Weights of a small transformer language model.
Size: 21 layers, width 384, 3 heads of 128 (1 for keys and values), MLP 1536 tanh GELU.
Architecture: RMSNorm before each block, rotary positions, no biases in attention or MLP, untied embeddings, normalized queries and keys, attention and MLP in parallel, capped logits.
Training: a variant of Adam for these matrices, 293M tokens, 4476 steps.
Each number is 500 + 40 x the weight over its row's rms, rounded and kept within 0 to 999. Layers, rows and columns count from 0. Numbers have three digits each. The size before them is the row's rms in percent of the matrix's.

# layer 6 MLP down, 384x1536, rms 0.0592, rows 349-383, columns 384-479
105:573486506504491541540531509477581497524519460481543505524486516505549554471488430487441545479579496490487529502468533500563532515483502462475477489485475585550534488439430502500478548460475516514555521516514521488528552518553558457481460478441506424477521524489545518448542463380533464502
098:475513530538461506518544491492465403382553519514514500495473510462468485449559545507495508501517546499438471509474457477463591470499531537475509522506513582449568508470469549504524471525480444534599501512471505507546442522498467530592501512496582468493505539510465420402508510508473468518
097:471475553552495469502499444568551531527513554399408493579501480459509524512602521486554554424461476521468520599540559470455536412502460516514556593441463479577501515545519500577528491476489449512547408523469585478538472534488433514546423540519527482533480536495582523440498518487550503494
100:474523470417509518495489457499421416436506496540512473477558474507520463529503579519504570512506494447504495510498534472511532549494546493477469529501488460544531457419552527523499454450554488500510484483523549457542484517437389479492503490500460497531503602405479468506527532578519472524
102:561478552484495490468439528512493546555460503439519555547573533475564527528499473489552520495531522506465509481501536442492490493453453434483467526483486441499499521555503511507473496545463484471527486549511514473455554528544460565507561533510512557591536445512474517474444496527556492511
104:527446522506530529529571522496565523423502514511532444529522468519446465525510526532557504542596509469513517583503486465494524481473509553494426469450514507521549519506423472540449484421487551504613521472476406498426485514490397477530468487544581479537498512495436578438489521538588489563
102:521531492568530519526434502523414486483514450491538489469514474565502477504591533519514466565543565448526467463475507480523485454482538506482527520528548498477530578457488424566441486517453498515427501460426505461483561475424565524546503508490472577507448558468520541447486561466560570542
096:473524462521546492502493475491486470464450514461511558465525533556460535474517483534411487499536473536512484508480470452431541578463445471379523521458565488524523469540502514551490543552456503502590430520535514547530535500478498521560461499525480578449468499507485584506478517439531492465
100:534487533495459533505477457468518458563530475491480520487466477553451533528566540489539494426458544522485471535431536520492487517527432543516506542473431502487503478532532552497452458491453454510488489523572497470490551478499530443509418528523498498529431445549506513594473510525463515454
110:506553487588521491539589499496494436506561526600531514453499423442461496541522495478529440491498539508455409546504545347563500476484479512538571506486544538536528482498558474443488554492516467472547470546439539493556484516588552494493481495579549632508452477540510545459498507520479578476
096:383481497496528446595550492498499533476481500521501590471495548510542476425491535495470476483518471538562457429467444502517487515556424523452454490410499527498506505493471441518511545455519567437540495464530487513480498450462522499435544551513522487449519461503503504497454541493495429543
103:515471408565477429514448474521423489440528500493505469515421504529479414563477476606528439566451464536402485482542396543481455421540482472478491565504480514457480527439538444403584530472503561450505498445506507554419461518569475457528472492529501458579538424463427480513544470463437500545
100:528536460478496526531414435430458468481522434444487467547490472494468500533489576459500523539557474517446461476571522481480514516434469455504465513423502493488486489535538448402418419463446448521468537447495546534521514429514383447517517524531517479536469481528617474582502522495510523505
101:476529529479550482508500540414451499469453489442434497449512486482490501533462503524567572529536474478428491502546516462523464581514490562526460562481534561540592497511444508494536500499484562497501466507490503418553523455531503517522533497464567515512548562550483559505458484513512513473
095:538493477553542413496584476536534535490423508570520479495491517507549467420469399499451490519485507553466457484553467488560499534484429501504495586517495497520414468441460500502463522454545458496442558398543599496502464546496545535498469483550471400474523515541571483468533487551442521468
099:553502514459518471450521580448599518490435536532534502486437492524549489517485508500500472417511542554491479531505457485515455605544528636416515508591547517474463437439480537441499467524502515482521559509487457542531516477534446472560539487485522436475513541578564541517461563473528460478
098:569485480480490568516481464518404494447490544535523497516460451512527446508516515510472531467546528507498484518541480575467496566530478451519444547572446534533553461465563451453469517541501471454547497502498473479442504535489480492592517617473511560463567477523402532510523554475518420478
098:509530510450523483454376480513457469507494508503491550492552525510465521464431496484524463465468456493567528530420456458447544487547548484447566472531489488463449541470486469520493493458483434527466563557443506515548474510482494450507523501473516520473555539531459506463539563487506496525
096:478455492506519494547498492504460529564557525504537511496415475483550453556534478407471568512459458436492561518533458484440531466448519511492513510458536502558581477539541495510484549528470550504544509438504556526527500599486484545516467452567493469617532583524487548485597521414438519401
098:575500471534512572545453465525487531529541555472525517526525517532517468489486485392438565535477475491457448516489473399541468487490492523429501534528489520548405591516529565534503543485521498460552540462494551500569574497485480552440460468431469498481507477518558586462516481493551506500
103:496549446523488459532539535492455464497557486562473540504581567456484510500529484486500505493455509466482440509510497479497444611481483495563463532519495523442460471522537489560435488528532532474492503559512557487458576464472463502481518508494481496383530482526480561540418534524472513542
095:477490478545454405411531461541582486488529592533456501492552536586497489491464406542501545427503536476460532498412549489465541490511431563432643462519511485453541498538443495482512474523510541541545491494531489501550444496541402548445533425468482483532509537517507500522461480493563415505
099:474504516443457467545442535484475468564499539569446508504503554506480530503471513523485454417521487540500462560546520384450523433537471453571495519459467489487484525622514523518471487534531439492540510560548608550462473539489518504472480452458521548461451489500569484529543447491431532499
100:512511496479490453455566494475498487568536503455446562474473539466516506501423557459503531555394488575495486542490420452470495576535489538482560473460520561482422456516480529466523547472497556596490495492509563475455487517537569477532508533472492475496517541516494490540533462531482408512
103:467477555499472539476513429577442508480538544419525546483497489466515489438505556516488526497440529495525508457503480498520614509497429526505460459518579473505482535451473553460551475592506509525528458526519470476377410459465433477481524464575482465546549514490405515579512475493455489481
098:511477502514578442498500557491545552567492541512487475478489522471464490527559480481495489455619486543441487527528506456489499533498503441519516477538508507517499512518509517403493551461527443462548488492540542468458495546524551407504524509506524481442515495505516475477491536549557504514
098:543488541522524412511515450571506536557387550559465456494457550549477514528486443529491544506487388497500530503505533505538528469526515525502516454466498489525471566449470497505481510526492493490437458520557490473428423564526443468557466509523454557558449528498458470473555473490477485495
100:574452528449502567483493531500542487469444468439508481500484541506476556559495587461456474483443443527515503523531493552494499528528487508488509509496451536480467458517514504461580502500483531536526569516488583567480497503505424502521517518459467455520500530498500420539503451542463538497
096:520480492552492490430504545479570523438489474514488523469466560529469450496494572482457504519465512568493469479457515515561483481471497509435473577461530488454525508498553504462403512517490467540484491499478519554550505489477504516508512462488539443496536544539535539510476545620539541444
097:596521552479451583512435479573531498502521532481474422503492541531459492515537467474591489525630412502499506535500456523554474568493536468527420387506528519555487484465477451481499604480482551491425527537560468495455526470465496530473487517445547511605571543460446435508526516422469490524
097:531498516516499555454426470485548525566505461541529440505513489497493448480425490488464541473511438515498508480522544486477473496503491470491504526526519496444530492526480498539520482457446524495508480489505539555534503478475541487524515471485480533525534445489510529406482487556563588605
102:542493496542529523463505419522497526572510497475494494511470549552504505480473573445526462471464451540501505522463507484522563576563487473470483483503479475453598456481549436541549513531512485536514493587479579537461562502524480538434531514433460488492529515504524457437484497469530471453
098:505481517444468566453460496460429487474569447454435481523521449570458499455573460523452483484455546525467529513601498523536474485534523568504444548536511560414547463600515535497457566473506470523468543442459533509562523554558586468457505477419520537514489464428567489601420454445516506438
098:502442454507482483494561512515431452451536499500485481460560486440508517504412474525468537443552500458488462464518518478496628500501509494509507524424523467460512443516571485528499519488485464502562477519509518520450450513575487429481520458490483456525455550450533535474513467531484497547
102:492493459423459477498495446488493496522481568557538476492516498449527438492525469462555483494434518519513472513532526452525483472493465492481521485398564522450415501494575517448500496488449466537524506430475474506428470466502449535459448466551500543505473485528569503540529477535476469435